Part of a small language model's weights.
Size: 15 layers, vocabulary 512.
Architecture: no biases in attention or MLP, untied embeddings.
Training: a variant of Muon for these matrices, 879M tokens, 13418 steps.
Each number is 128 + 32 x the weight over its row's rms, rounded and kept within 0 to 255. Layers, rows and columns count from 0. Numbers have three digits each. The size before them is the row's rms in percent of the matrix's.

# layer 5 MLP down (transposed), 1024x256, rms 0.0479, rows 392-400, columns 0-255
121:104156069128129118113123063123119130136177150135138081146122105125119167055093089116113075093116091193118166136112161155113118149143143138145094125118202132148112188133133147147101071091140144096128122056186109153176120113144122091187122140096106125150129098140116131038138079112046110137199119105172165141130143102090136150113235159095098048139152109116126112103107144111174127155109110146093139151118166116142147181156158129116193183145134114142133147081142154193157175088125099110135096125075044121146163089134143107155129106077119097158121138068112129139152114047131122118137150129143100216142192133181157136147139077118146135148121136144200107151071151152122070114113151148180124126145126137126072167110102154161134145134118110118173079136112168110107152203129120
094:106156098130113087078105099116158119102095116070131135126171155161147128129044132162134164112128135116149126088170105166089144141107098203147077144130146101099155072135119090190132168107131149126151139095136189107165101137120088107172129120147136149145156173087142103129097097087103141130122128121126157066111126097145093119126138126123095081126101090184220098189149131094144098090101161169134162144202112103138164063165180169210096153075118118149101145148108129080101103165179156118123052085154095081083129168111154145167135096173131161129171136142192091107128136151119117105143124143154109146079117089157140101096126148081179134129135150130125140144083109083142098067120100158168150141135173113130047151167217163110183168127079165136168183135113165096179140109098110
101:154086175115184053091122165124153118119158099141102155145142140064134184169154156178155197153131158119166143102129076100077197088159088151141153104116132189121161135128081093143134119166133113158164177153101183120113179127169084096148145108132140066105161072126134182142117142158131134149185101080100110156211186152143132110154133123096140128079164146109156153139138143130099183075143133198126100156092142097173165111144105142127131155079126175200148167153102093116174158122179124132104134134081205039137112126186153116134066115139169105107163149120157115127156142123155136149085172143089111129173107197139127133143095128070096101110129131137086151080148149099132162110088125134175097156127095171096107133144065148166087171104184108097115129102171105121162117120136149
109:137095166100121136114123152159195135155084141124103113124096194117173129166138090133050127122139103118136147134113139217092163141131144156089133137108110119137091099157158143077121092130166141155168107094107179140163205158136132089126141110099160177117171185166155079155128140129162137158151130139133141080143153160110136195140128119138090111139146094104138098211135140117083156084202151090140152133183183085107137105121186104119139082126108111135179149178146113134093130127125129163043117172164105101120087155117131127138161119124145149141129098157129120140074118123073127144171093110180186170141172106065116057162163126181091192142090171088176221139152118095153160064156129114194093138100098105162091116152114127123055088175120138136087117187119097150132100134124162
099:120133116081098141183124057102102131105097140167068138138092122112154144138146096056163129144159141127107089190175179167158170103097150126124111099120139086109142161127137092142163106112127201105147186088131073076134172117079051108116128059144067136135167174174151163117152143120102095138100129197139165130118106114139196143109115110120130138128185123163177090124199150138156089106091113120127118156165106117129134122068142194133099134136142133157141127114159151131151027141104137146094144132148112201138111065109139187134143138118112075121155192183144133105151161147143147155082135131151182087098142154153133137111158184124182059079115131185113073103146147103144103149127164139152123194118114132077144073150189111099184095140134141129128133155162082173162146164171104
102:085054067098171100088162136114169092150122107099140152124158147176119173144095153131069181166158172109113145073174142141165153125135131152136062177129216135150093058111119094168172150146156116059124142120140177133105118101146177143188144097121087122098085125102093160153111113118101168164063117139146126172151140095138131086080180078150139139150136113064151151156038121144089127089087128149099144131157169125051163126127091118147155162148169168133161193163114151137136130134111167179139186121108128137120144089115142190094136095130174068143136128154113112079168148134149131146106119115074103116113110117108080153143147090101084158140134164102060162128122114090122143084164147150102139089090126127101158121164124151162133234117149128174113139047107134100160105150136144
104:122179139124129198094114152136143207150128128124113081080130148121147099164137126076154160108097120166161134129144168135184102058165125157159123146095098139129103093127112131102129097091184160134116183153141117060090173136156075147160104101129146143157095174105164109154104144113202112166132120149091124149100140141134157143161067107172070120157189147176127175140126117116124095163136118089103122098213092143067087148157136172140123148141133141111108074090082079178118158114154147174154127094119097102159169156125154120110103208092152127156158163194085115138159104134120173111120143139121157115131176183144111122082165168152138075067210121137147139070104151118128099085093163094149114150100170107093124107139143049144118053129158160179105094100131182215124117133127121
117:164132101164138128128118175158119083187161092152138178165151140167141083150132126103111131155106130127160132139164160181085116143039135132083139082148096130156069143098130110134105130158138116183107151136112074168173160085124138087079102048139140099122161143094070149158173136079131145110115127053177142136089087076131106042102108150209141109125110141141118058155083113123163127180137122077096127116122093084100097042180158092137062144134136127125080083123117194152080065118122150105109135090109119144168130091150123139192109101103120137095135075146085121173182118091167159127141108127177141097108088131134087105109105129111112208103171068115167126102109131175144063138128161146156120143133111094114113177135123103140132093101094109135150077152107088091121088076141133
107:134143170125091088171177063150141208149154171141116144141121171150174092120159116110104173159113154115106108078109139157108170091106168110151150154145132078082148180164129137172143100149136102164103196099064128129187096084141131145111100147108150184144080154137129153138126144130136219125152116085089150144065097106192078097135133144116109131162119151144144104150112064067093131148220135133066127169098139140076117135089136098111151156172146152153152166089092071165073148124166119076092105127149135137092129146040146094153194138154175149120113126141151130162178148145086141172191167139125136107094162106132102101113161181085148102126119129133151130126154067094164120168105148075092118174109182145137136125175148101122160094192111114140122147104162101114153052099129107
# layer 5 MLP gate, 1024x256, rms 0.0496, rows 393-401, columns 0-255
107:149133100095187120168121123087141131153135165153118145131101108102141144163209124080120083156063108112086102121114133118123140121174145068038173133124097107183128150152170136111117106136137161158134190143111138162086070106088157138113089130067075104103093094177113154155105111123185110118154111180117058165122176105111161161169140106187143114145138172089067092072095107176142174110112138125094082154111102143145120113127096085039173073163102145140150146153165125164123219107132155095085132147108186141133147069120109117088104203102121100142067102090100161149125119094101158107147152107095141176165136169123123138115162122156142119066137097162137166107165122189112123154147182136107120119142102123126201165098077133108114106141084075134106106068170133134091129114160149
109:118147074131124122163167130104119140168152180161188161104145102150140143150149089135166111146110089123098156139156166088142128126153097084105170111102114102109126128182166196131115138158120133129129093069179103132145089127103189132120134078133070148175126118118115184163136157082112146163042136142100081111202152151145149087144126146165109163133158135092089083097100081092153113194116073083158107129135099133115157152101150079109120188104100107067061117154087188112056115109134117114107078128056084083193116110151155076174087171110106117088110126218151086105150116105073170104157155140093130112102117157155139139101184118149095151096109154062101100117184117157096139123154155111133105133179159102128105115114151114090207155113135115112159120111109186121132155156076177
100:112137134136144155164114103143152124124116110141150125150166096114109134098139141104151110055202112114187119121161150141123133115161139149107117097082130147135108144107189144091065119143150161155128132133101144165140097093071167210156179098129137105120137098141103136143166177151187140131132090131182048176137126097131134125166179081171080076145135138092139152166091169135164138061112144131115176095199075129095107118093183101147104061157140106138114107161132117127069155100129143170080187126102156171147138160143112131126160145153134125085128118126133188135146127102138140177128191085159123100152076135109177056167133117125159137114082074068095079122167066132153156123141146126130130115152092187093111116129050185148045171083153080160134070111134091209130084131106120
101:084131091091146108113096087176158116137163165112132169214149100139122094141079100148102128161156111109146159089123123077113090158078146167102090081100104139110117192176135142141113173132181132119138106163161152143104063105130188127092164142114144143147088132150093142133079065140116172198141140172099095088110148138125116130097131104192127133193100164122106107068180141154076100107160123119125176114110111086116115083191121139198113204082139112098127095138147110131117109144147151103135092100124136092157132147171172097099084151078099120172123142129173093110124139098157173136133193150112085135123141111157080113092135116105194121104132141118125158159221112065143196120160100095125075098132082158167099178096174146103141115065095068134095150099121161120083128175164077
103:148162143144123174141189111156062133095126168105103151117084090079095140120119068093124101081104122139104081095156146158223094108088078132165129109164118108096151154059114147152089101135113104130151130121163138150103105157092107111049126142129151122083201180164153130117107136133146112113157181145119160150142138151118212160127109174143148132162156129092171108134155102093160076118108148127178162103060118112139084132145101123079091160152088141120120117134198180138147150122149103073127152183165091048158151168195104150133154102142137227108159100154129117123125117167167099156106255163103118145171092106097135112139156177097146121125139141148095124111130084137147059154117138037157128162097124116103115129127148150120139102147121151078151167119138134159094104112104124
106:152178173138153141100120199140089215155202104089121095138128116105157141139140121166122153110171115170209123131128138126093071113117127177157125075127124102120104118172151108178136125127181129168119118128118107113114184146128082136156100096100127157152079165114128088129128160201161115162171107087064161199113118140122190145155097129203145109125162151141159140126170121122163118179155150099136153094137152134087112123138189123178140138173135215090068112107084146063116174119115128169147163086058139153104149124114133135125114125105142104109140193168152083113190042084105135121152105073088151112160155133111109138103183139149175153087152067137130137123153142123161145109068128096145130173075159103156106103095102075154130126126136123175110108091108156155159112198153076
101:141110139168116115158137177105105106161127147094130114146101129123146144139149102175144099168121085133112132165120166157114091115110143151095125138114108110179109125109122090081191170184201045123159137135169124156130114140190204142126158186081159183185121124152115168070201182123130106090149140083117132105130097140160142151140119165132095109112148088168079113133146148124129127128123075069151102157169115081121109148166143069125131117082132172063049097100125134091161170081126164141147129146120139087119137044168167197167063098110170144130172154159147140108158103121145109097089171100105093119171094138115040129075145136107153157151125130141136193146164173135112079104139204151141126101075135100143165204170122175101186148167160113153127108135155111151129128127133084
104:112141087114139176103183112062113119124156079147095123085130155133120158160151087048089117125133148121140049132151158156161121136086116135172098125150073114158130050124097161118095122158167147142153178139114146143164146113100139123164136165095120149157079161142119073114101119093159176139113151140115128138170090177150128116122155126111125095162137184166136156161185130109165141114087122113159121087123123136119096070187077134151174154136062140118199116068126061122093139118109082166133162185120143175072108084106137149085113139131115129107126185159172142122103101160125169116185081117129151144084118205081125122148055060136117141118144129112139061097171187088113083123115104122145092174142116120089146015126118133066105147164167127110097111084162083061137125131136139
102:177158108128136104135127081108121169144157100152134134131107128170111082177188149121114131117170155116104155158106109123078097115124080203131140173157103098058140157136150143184154120039135098169172166146153080126163136126186161119155112170164100136162137166107141138118112118107137162184111160082119110160123115089109113126065106119130139119100105097148168129123090144064088142125145100072152165171123130061074128124116107059161084152118113114155104157152115060096106119172099152148159162203116183117179125166035085144146100155149130153097128161133116160119172128082137126151165106156131123109148101084070144165120065115156113117113098110123092141142129130075180128168149067099137149197124181075114171080045127102124162146156102066116166127125089112131173166167138180
# layer 5 MLP up, 1024x256, rms 0.046, rows 393-400, columns 0-255
095:156129100149127204157158145089131123154122150110115153141109121138065122103119121095146139155089084120114120156084183169104136119158124056137113102141140130204084113133142181085131067073207185150118120087098096052114174099100130105116115117110113089135104123158124107124045082068100123097164117091083119175094132154093154151115201130048100188087118136077110124103105096106063145086084190127113129158129158137175158149089089107143169116089061122097099163137171161119110107133094143068106151111095137117071101143140134114102097166130154154163104122126134128107111116145225145141162182104147123145159088074128127110180104153108126137169138118111083139066090124109145162123115104152131202149153108183152132137152160135125169122154082097047099111124136132131117123142161075
103:123095160211155103096169116134063165172199135141100159164106092145173175142151106143133160086117177076163117106136130109107112137158147056190108118132183116101128135209112149174149139132145127121140132127124126177069169170183166124129072160116141166213097060082119136122168168153122116139076132123126145135154120113169163136101134111114114112141139156132133109124185055156120128083158100145156071131125164172120174150122167151108176158101128158067083132169130112172158072109096087106105109117051147128166147110146126100133154168169123117093141149157141117105114129087107123166139169096075056122130183194148140100096141094141066084093144167167079090149119056148107133108114084128149112206208133127178143143078139105128140132128143142112116107112108079134138115131137147
098:082163144085042123143145167142116104172153122128122123084121129096108146110108105143137158148112125090145146121122154123089160160093112173106161140079108154112134117186118151049201074156139152162158123146131107168153149180090149145106159129143150184154177108157173128146157126097182166141103162121136138137073132140096055162144188146149104132141113115084167092162119134158129159112200179114151133079153177102109156066112170067113107123130176105119183202137138146119160111131165135121141116102125082064112133111147087170137120126126127163144148156210106140128146122109110159113183107113143121204092115151077125083171138152164122155107081154117156185122166145102142129112077061120153083164140145179140026103098178115108086081133096157141147106157167112173112070203128127
100:152125128090090138149141113078123164131176130163135148137140106099086148140102139103099154194131156156086131147117131211008166165130102111125103068122080112208113145151107071099148153156189137150106159100137118095109109139085077103072085146087084156111086148120113113149103143113128082123125171159100154118157127167094089155110154152106097124171132137067157153126136112122146092142104179137087145153167110127073159114120078166096101112094054109130152129108096139121099091076103094139112143092172153191083136179110169128131108093082201091117177137152115190123107120192124124129117062171156131187205139114154132130120147159103134072105121168136155195067098131066148107176124190159127130106136089158143140154166131119114150075112131140163123127175095140128105104128141186
096:109100072144129143094133106104212163122140145131105093070103104111128139080093151065087150122138141106083144123154175137112096088096062150146187178107147078133140111120168154159120106153122063161159120144174102132091124144104089103132148080104110150084110144167050125091122085118130054115128140139115099136100214126108144110117084165103127153140064058142182166090112138128106136134102102147129154114149087089155111079114110108118153102123126093149171163113124123083087143143115105202137193140140090176120143178148201153104138111107174141120117121163111109109130168119168095155105202130102144156119109124134102145113130096155079198135168128178114145158102161128087100071111074079145098130133171141078153149127115117125125151103120126125182111041059119087156068188112060
103:101122185142111129105096126125155169092121112101161113111123145099155155160130133092105110077067129083093153118136143143134165083169136134157160176120122145123111158122133114079149081128186118174108167124108101128104155127162171134122124135173176142104159139130097147115165139034160108108161138146132132103123177137123132197084075146152173148162128127115216111139096129091184079127044100077098087046191136138106085075102105115150124150148097150121103053143160150188122089101146137146127123134176087121078110161117135110103084186102123136184172141106170137117143132090160133144107144178079175104123127115103153153130119119117091094088166152126103175137090096131180142133146149075164144182143138132054126146146189138111090192062168175160089085155139094189156106057146149
109:102138096093129127171119118139174091122166089110167131170125093165171077139110122112105151164152086114109162087193123190092135113057109128106119035103147109067123088111120145163101117153091178189091138127089094170169163087111099089114141113166115104137170153057122185190115098110160096083092128090155103108110136146111092097129118072122142182148124174075133095171109117127121081105151134126087154134078120101131083044097115128092080205115161078153124082096087182112095101074131135103119124134097170151162148137153096116205087105077154121141132131157104112129203094115139141119154098137122159180093149087159170143100141172080139174105141082143170112191067095121139076148145127135114134128175122099128104078112122152152125166117082099106148122170132079120146149098140134
111:124096119084104130192193125090119147138119166127111119103154051224140134068132129137157179118088141124139123127117147091071134093082137114160040101136177124092140159083116149166129099147114146180124124090123131135159172088098127163128134074183137174189084166135160121204098176125138172120122094121170125121094104132154082130180184079139102126093103159081129189136095050117116113119123159121125095123154135148100122132114091158183163143113204156119181134134101115115104131123196095130127129145133084084085160176126143160174174140158162133084158153102173113148170096114141145143154136104139146088110029107168100131144127148109110090186063127097155107097164125126157065110122104095087121129176192115095132168105145094157105103177139141134159171123116110130132123170070111